{
  "n_layer": 11,
  "n_kv_head": 7,
  "norm": "layernorm",
  "qk_norm": false,
  "bias": "none",
  "parallel_block": false,
  "extras": ["capped logits"],
  "init": "normal",
  "init_std_qkv": 0.0205,
  "optimizer": "adam_atan2",
  "beta2": 0.99,
  "lr_head": 0.00656,
  "steps": 6804
}
Each number is 128 + 32 x the weight over its row's rms, rounded and kept within 0 to 255. Layers, rows and columns count from 0. Numbers have three digits each. The size before them is the row's rms in percent of the matrix's.

# k: layer 2 attention key, 448x448, rms 0.0197, rows 224-251, columns 224-335
# q: layer 2 attention query, 448x448, rms 0.0189, rows 225-252, columns 224-335
k224 115:097109126110106146210150168125174103118159095161170105151124100194163097159062209152152127131145134152131154122123133152131144087103170145083095190097126123110099141164097102192094110125142170088097098124117173127118131162153168136097077161163093090140141070125146119147154119099107173054110087137096108158104135072128132080111120187160
q225 108:162146140143093151129120096139127118142109071109086162111089130126102103120142112138125186107125071098115129129126129151140143167101188159220117159116167055119124131113077130178152135085155095158075116090181142195091092107138131133155141143158136115119096115145137163156192154174035098172157112140157144158110157134133177158126116102069
k225 107:088122073128116102197176104141157076164173097135141131087141108121128100133067155140100140101133207165159134172119135105140105096087158126083086175134105154110108200172097101152110135098078130087097093097122138129110126142106196091099084077163126122133146116128111167169122151139102157084120131084106187177126112066090103155120129174134
q226 103:118129132102149127124088112131144137154149093143094129178163126153109135159125207135134170103123144165118154087119143142143163192080144162160067114115099164177104117120147108080115130088132133130061128148058097159104149180088129153117173129098123067115138141138135089205159141129139107138161197161137165133152154143076165134142146077128
k226 097:166051180153096128117117100103147131122099139145166127160092165096190122080101144135124163146109132158123115119170083114120127138089182094160123107115129100127179121159095124153124129202119158108124118137139126148127123135167132114086140123140143121111104109153109129212104064108108167151142049101125116151094181113139141119100103085112
q227 115:127092114132095112150107095079137106109123182129156145052092139149112141133174145122108107096162094125175105094130101109175125087143172123130072120071120108113146113121100180115102156119076078087132060169162090117141163144148112114139144048109139229176135132136157148149148154122085120159099065126209146138090106074189144144106140203156
k227 113:132211059131135142135081076103145207137138118137134151163135163073116109127171115123121139074143091145140119184112108107104099143103114143117122155166156122148077123110148064129116184111144156088132110151012094106094141154140174128149176155119116123105177108154140142116119170146158097079116106147124142137142108091138112156135089081185
q228 110:165151106150122137115131143121143142135179113121136152100102137115137153136146113185122136086128080103149135142118124151170132185106153143163120122108175112079158125138103090148165138081089092137062094051131089186149135128136154112132126149159106120088143117079151094180194101118073104150129077155164141183133138163125128137108124159099
k228 106:069153101130155135152154125125123133130142097134183103164123135162176113136083157079113144101104177126096112125076141139137116101126184123108124170123098142076152179136094103178095076109120120075118145098127107144130147145171169139160106128159155121085136099104163118163130127088080195051103120183059136116141159085110130102116063162117
q229 102:100121089213117093142105151126106133112131098155122135149181154126094141147166125173131060162145170127142127140122162134120089150128125167058141126191071119162107118107097087141145120133081160155166112154158151109096163101180070092118109170164099161161142097191120127078090121162194133106106149145086115167182127201141060114166142096097
k229 101:203139093121190101105085091159149062110087191154162179139182079164142130156158136159089133086123128120128125101111091144176124091143090178158150095137135110106116107127099149100100164158123157151123115146137090118135113126075089129130140144100146118142107121071155105067090161137141094116101133123122143166134121100062132117166147088108
q230 102:140121102124131158143093107180130145110127125091136161143046083150167088128135143140117123114160139168101156173159088184119169132096146105127220070121149143131119091128138090191141138112121167117118157160176125176123118165127138087114125101161107135097083155133119087136137174101135149065176170162133216135153164076063117121112137096151
k230 096:080087154143133115184188160110081151191139112086172090148134115156176115126065168119139126118101181115107121108102149174091078175074105132202116178095111175114128111135120110139154080121138144082101134059152107152146138167134213136146127153134130123105154185166132109142154080128144163161145111130176173104119167115111140110093101144088
q231 094:175083136145142145087200114116173105115169137094113167113128099149144170062132097120116111095137126134144157108060102119137100176090176108230153133108137060085118138118133176134141157121104086128055152133162107168158079151184142142119130156168136158112130119058170168149150132113090129118143184176097194170111095054124162147166127124146
k231 102:090106111148074136207140163147075128112124087139135128142148117124176118184062170139160098135175189160139109141101156170121154160108149136102138149132109155042163179113123133088118104107150142122122146082129145133132132142163138156145052155178128108091143083150108145168129110126108154081114170143110096143117192099125116126141138143097
q232 128:074067138117140095170150127118041107128140156149110126119149119133129093105058155127128119119107158157085115113127174078091157146162049123090157138195127156171079102115213107121111132130146165108157120142119145094130141154090088099124076124093198156150090161140079111109108118114203156072090127100137086087134147106072141124130180167170
k232 112:177123123148132160066099108090097194118102103144074117109099122093073145144187075149107120133108108151130132126082101131181140082150091144194152134113144081176127098108174157144138140143073092160133142151130118118115144089116066089102169137098143147121140147161137149091155146202165132155110149063146154153123132203109112151165181079153
q233 114:095109105106118147161158118140170142104088163148167086117102083162151122134162126121154097095161144141137085180138112117124094128123131072191123105074121145108143132175072150151145135138082079136173095077131100120167121147150092129104105110139124113176128138080138181140124148123092124081109054114149085153137162098177114124059107186088
k233 104:127170126140102078093140094158064156122143123172069123126146081095106124150183123152111148111101161131130146135178137130129152148105131162117113118141109088114117155131167140105095160090128086112089105096088087121118152159115150136182125140150099112099113133149072135154093156114145096212110076185155087078097094115101150090146093149105
q234 117:125070157118105138130188148084100117117152091065140131123088152116162134089120144126082132057136105116142112137076086149116077161116207124161080104074116159094099127147050113175183186137124086036116142048119129162190104155164091142127095107177149106123137167107186173180151139119115085146144075180137125166077167091158145096100116169118
k234 107:123114142104107118096159096116108166124146118091124120123078095130107121166178093139176117134053155099105126141157126101133174179073153066183092135124107110081164136147107135112147124075139066109112150110104111098141084153177169154177111133158096112131136131157128169141136113111123081159127117148137133102100129090190141074144124197159
q235 111:143104154129095147116113077148224141129071162139209166158141097157161186129106120120157132132242131098113210134122104083167024120118136105097173121127123121165121170157135152166139109187085146086131140185170105120168102126164149137131161134114102087169149128043191097134156148116115109066148140133080156132097143068120164091218116078184
k235 104:042162090159131105162144197084143081144137125107172137088166090116170144144071198150109117122191178145114150148158165169099127166111110127127091141125108134090125175125077148098118076151163090073127101140083148157079133163139162149108122156160116130099119123050119076140102090130118182080153113180079160105109083123124167114124070162112
q236 111:165098122176101149111118144072169136139105148142112126104132137143108157154135126051131137049187132094127161168074158122143071097082213094147136086101120085045115127168104149139111167164130108089146151101114094145163065169162088181101151119123121086138138064066167108178082155177020127142144097137086155148134058111159180107134107123093
k236 108:107131127112156123150109148157129109127105125154161110115061112140148104113135160110099142103139160148136106170137137158084080123110186124145082120148109160105110171148080150110152118106109152055096121123092165096154102147141166146148117101147113128080090109109124125159067148134126133096092180151114169118097117123085091112095059128116
q237 117:134122126080136107132124121137101083114088120142125129123189126123144094124106148110148094179145185148143113111137125094075171097145076092039163143154111169139071136147167158092092149161156148133166098136116153085095162114101104138163117130106156169202087186073090118142050062172217174110070134103128140107141150175149099126132102127127
k237 113:187132113101140121117071112122119169122072141151098095101108184136084148113162134119130121156091081126173133116145102115109182112145071128157125127106124083127128094108140169099156126133119092158113136168145141089127123069092064077113186130100123114172104167143126082087111140146115073147126176109148107117147112171156170129183178086152
q238 123:114129109117085098102136135100147108090101131112154139129125046075114134143135104106068130080171119140148103119075084119135066161127134098082116086160103110115123123170083189188153120123097149030180131058162106154207074152108129143139101123150114160113147130117188144131112162124084177133157123121092165087101161125200107108185103169109
k238 113:141155040123137095069162107112138060197137129152093096131131128074133108133082103151134185073142116138170052125126134092120092158120109087141078131149157150129136080157118153108168086056121131109114112091113112102090135171168111162172098123150111117044178122140091106103144123197139120092114107118147139135124142087158129141104087121169
q239 104:072142118123136160173130114069097094134118168108107093141153166113090079106098116141123119133083211138147096101109093144056151064173090133087133146170118156170068102081149171139099132145113155151196084126101141103110224123097137122160147131137166164155131168177063084111136117090208138148100099131126178112130139145111152159138126157129
k239 102:158129153133117131103138100118155174094091111142115150152106103107080124140214122082179108144127114073137104133157130081135124082168074110163176127103142061164123089139193134143096160210162076141112115137113144096095122124093076116114141144105166158182173121120155157085134147141153114126153161108171121090087105170156167162156173166142
q240 111:125122131117111142136114157099131152093218140046151105143100156152133188130130103049092145090102143194093131137098080131145111100093153140160133137159143129199104118093172121116154152128111129085128126104098151196152096147101127125101133126098129146096090123165128130078166115153161129040171105167104126134098140114147110100081141086177
k240 097:194121083148120108141127156104098136152185160163111109114098117081135090053147128125141107107112108175151137113113151128140087154126119141128117122135099157139149115157112139065209175182057144068149129101131138082116131109097125125122111111155104110143131142113168192138120073149124076125120119108146071114138091058194148121105116104122
q241 106:132124174080105163142164119121089185162139150092054118090096099117203144097171131175191150134140088084138141080080156116167110195159142138197055145116137130089136134164084137139136116094110048153059091118130118163112114120143122162105142130158128105066143080130152154188166085168093138211130099120140114125107136147065175146048107119076
k241 102:146079096115112079160119178089124125140177102143131122148108111161124133107115165155144089124119161096122134184117125147119142077104158088153093112150142140066108214132119059162100097082098162110154181119134104146169158122100126182120133125116116152196116097095137126149100138099131169071083136136085058128159128108119152115108057145140
q242 104:125128091136095167133083129153139171108124092103129122127088132166156134087094093115144124147116068093106179172168121176095115094098178129139169088157169090092138135113137097132135116086120087149093161134125112179138106129145150129108126140125068073052156089152130131163161123190101131096160157192120191161150149145107134107179135055116
k242 101:035093132147088109146159138124103091108133088126123134124144108125165100124116166122137115148126175119107124126054123172126113143114187121134080116110094193103146116141107112139160089061136108103146184144120179160101107161153170167113073157158093146134102123124088093181147123109112159068154159152129145146134186132165135102101107166112
q243 106:139176174091133140140082087110069131146188088087149133154069146093121113126127123121103142172124093087115123108099158149136121163134147168169171082142133082166160079095155128158152125116101096124089163170160120195143107068186176128131147124177136144114165078171110139128148122164042084096153139129180172192122118136090137163114135102178
k243 104:075119128129164147189205173130144108102151148151157101111083139160130172167071168175143147106129149136105139149083087132088117104129158167117060160121140157107100151133144145146142106146168145089121137095110122169131135143137181177132119147168071126098165124117111129152135155113079149115071146150087133135134124078115134129094118111092
q244 110:130114169121147137139174138201190140140088124092104062171095132132156182140112146117077087080066107168112142125067147157128147155112166175185169081076119146111046146147162128216232147114171120093079133066097145155102113119172083108109155101139162140100118172119156139127152086148103148133133130125192115135110180185141136096139153122097
k244 096:135104165114116147137138139096125177113140167096110126098119102112134094087126156122185166142161190145131082145087157109164137110132191089143105122148111110113112129130110099082153134169148044100159147127178114146126129105088160154081168122163119127103095133139139162128200141168130122172123110185087082103088125056220144124116113183141
q245 109:125161117111065125067199211131117087159127144127126091129171128130100158120149179122053133084130118118085085107116166049120096120155157059126085118101087162125127141155102132094117121094072140120107077101125110123113102152146112206096121148150080135151163122148128187149119145130098101164086062140104081138060107123180139105131126176134
k245 096:103101083118121107103143093182126135143170130192115171120144114093051145147136050097169155123186135143151107099157093124126135118174141114118168198176142122134179108122129105159144126178110133160114170097126158143122181105135087130144132105132148065071101104124159142127152122115179123125098139167147151149114162145124098082172108138144
q246 119:134093123081130072132143076120150120148080132175117128126162106162094107167122157080133137149127161155099093150117153086088142082199096048093135125150098132165117139087189119093094138187129133122171115157135110104134146146105110170080094097080183154197082210120136113096094134098151116098116138096078090096122124120162131183166124138153
k246 113:179128137142152123087090090115125173115090113176061120152165130066086170146151114135131138139144110122133142146194105112125165131143092137169208089160122088154156152136158130131145118151132175119112144150095089144156145144163048068147207132086131123125128166106136152052151124111155101190146157133131120124099094155124138148169221070177
q247 105:153119130148135115136154131137133127138094129066196130156067088193161138112111134105154104143153098097149147194164139100154077111093172153120128093122169124126113152157123147153142108164117142055165091187182190103134071118140180118179141098190121078139192134104109106146111178108133172120104165149065137135193131092114140092143083107142
k247 094:109095130156172091116159151098109064153186132095104137110171142178140118099119146061139104121144159149167149164117191127127146153055198162147056133117113149116127130100060120089135092096165102074151125130078167156114114166172209158174069148159083105082125140077103076139133081121072127096144092129078121095142111119128134117081058185110
q248 102:101140104080091133102134120072164174159184125119138163098116095149148126111147137114149114099204149124127135141165065145152117115083185147154140097138099145099101127137125144138117130129089098079134046099138068094165062174162106119117083152179133127132137145148166141131150160146101121140131117154104122078167114144183186054158107118143
k248 091:155090108130143122204128126175070190138098141143091118091109131105163103034129069138091092123089114110111128099100164158093147135080187120123137121133066169113121111157039119095104119099157116061117118164089076110192174171129161124095170113111134132161131127103190122129113154151119079148143156115149120137130135142111116151047072108089
q249 116:137136151132104099121127121121092146150083136174136191133168111169148114157093148149146128158180131058144153117145159144130098105106126129121176131111140092053163135065144129130117131146175098178123150145146139095121111101101129115124061141187121112161136093072138118160085152156126105105118218171082172131164086113131095094116139070070
k249 110:113109106133162161163135168201051100155141090115123150128094140123161146119102161140138162115144164144140152138159118158120103128109167144186158096112101113090093145136120174163114086142167147183134087110126151181112121141132170173125115102095121140123099137100118093154099118128078152130129175080095153160103154159058138102132084121058
q250 108:139159131104080144090181162057129099142152172153125113121094124134123153113146164109108152098147098080154093110085123126164139131116173105198085136141110081093119112153103084168107160158187075121127145098126112129176088187148125141112114111129139079137149088099180190119191135146084110171099078123118102125110096145209155116109117136154
k250 103:089191125130118092119115085111097139149163142153131133171027121084144086075119100139065143161082177136143131096176123127071100124138138075134157162139114081143130142139127101114150160120122136105099143148112119163068173161112145151078127146142087112139115085141149136156123137154100140087089067161172141091146114116167130081146092154171
q251 102:122122186130163156158162105108150098142142142087125131067085076107146039125185114134159111125186144066154203127091111144171082131137078118148145214082185129106153110159090092174104180146142082167136124151161133166148104173105132169128208058144114102195117120106110086167115147087112134132120176117137100178184098110103151123131038097078
k251 096:087160145168143098205158165135119121183114090121163159126150150116148114103117159158125135138145167114074150147105107136125100149118160120148092153149130127158113189133126081113123091098170147119164098116108122144118127138184183162173093167132092154144140171088076102206066164123132170133132178091086108132112185109121148140110105170102
q252 117:143069128079077099110173134115116092117197145043126097117056107104118160047125139149123178130138123080105093061091113069157158131131103120173098151126120140118127116151096144128124143124080101099117104106119147136130128147150075130110139100145123121129161134139154190164162145162104093120122103153193118141022115084172173133069158177153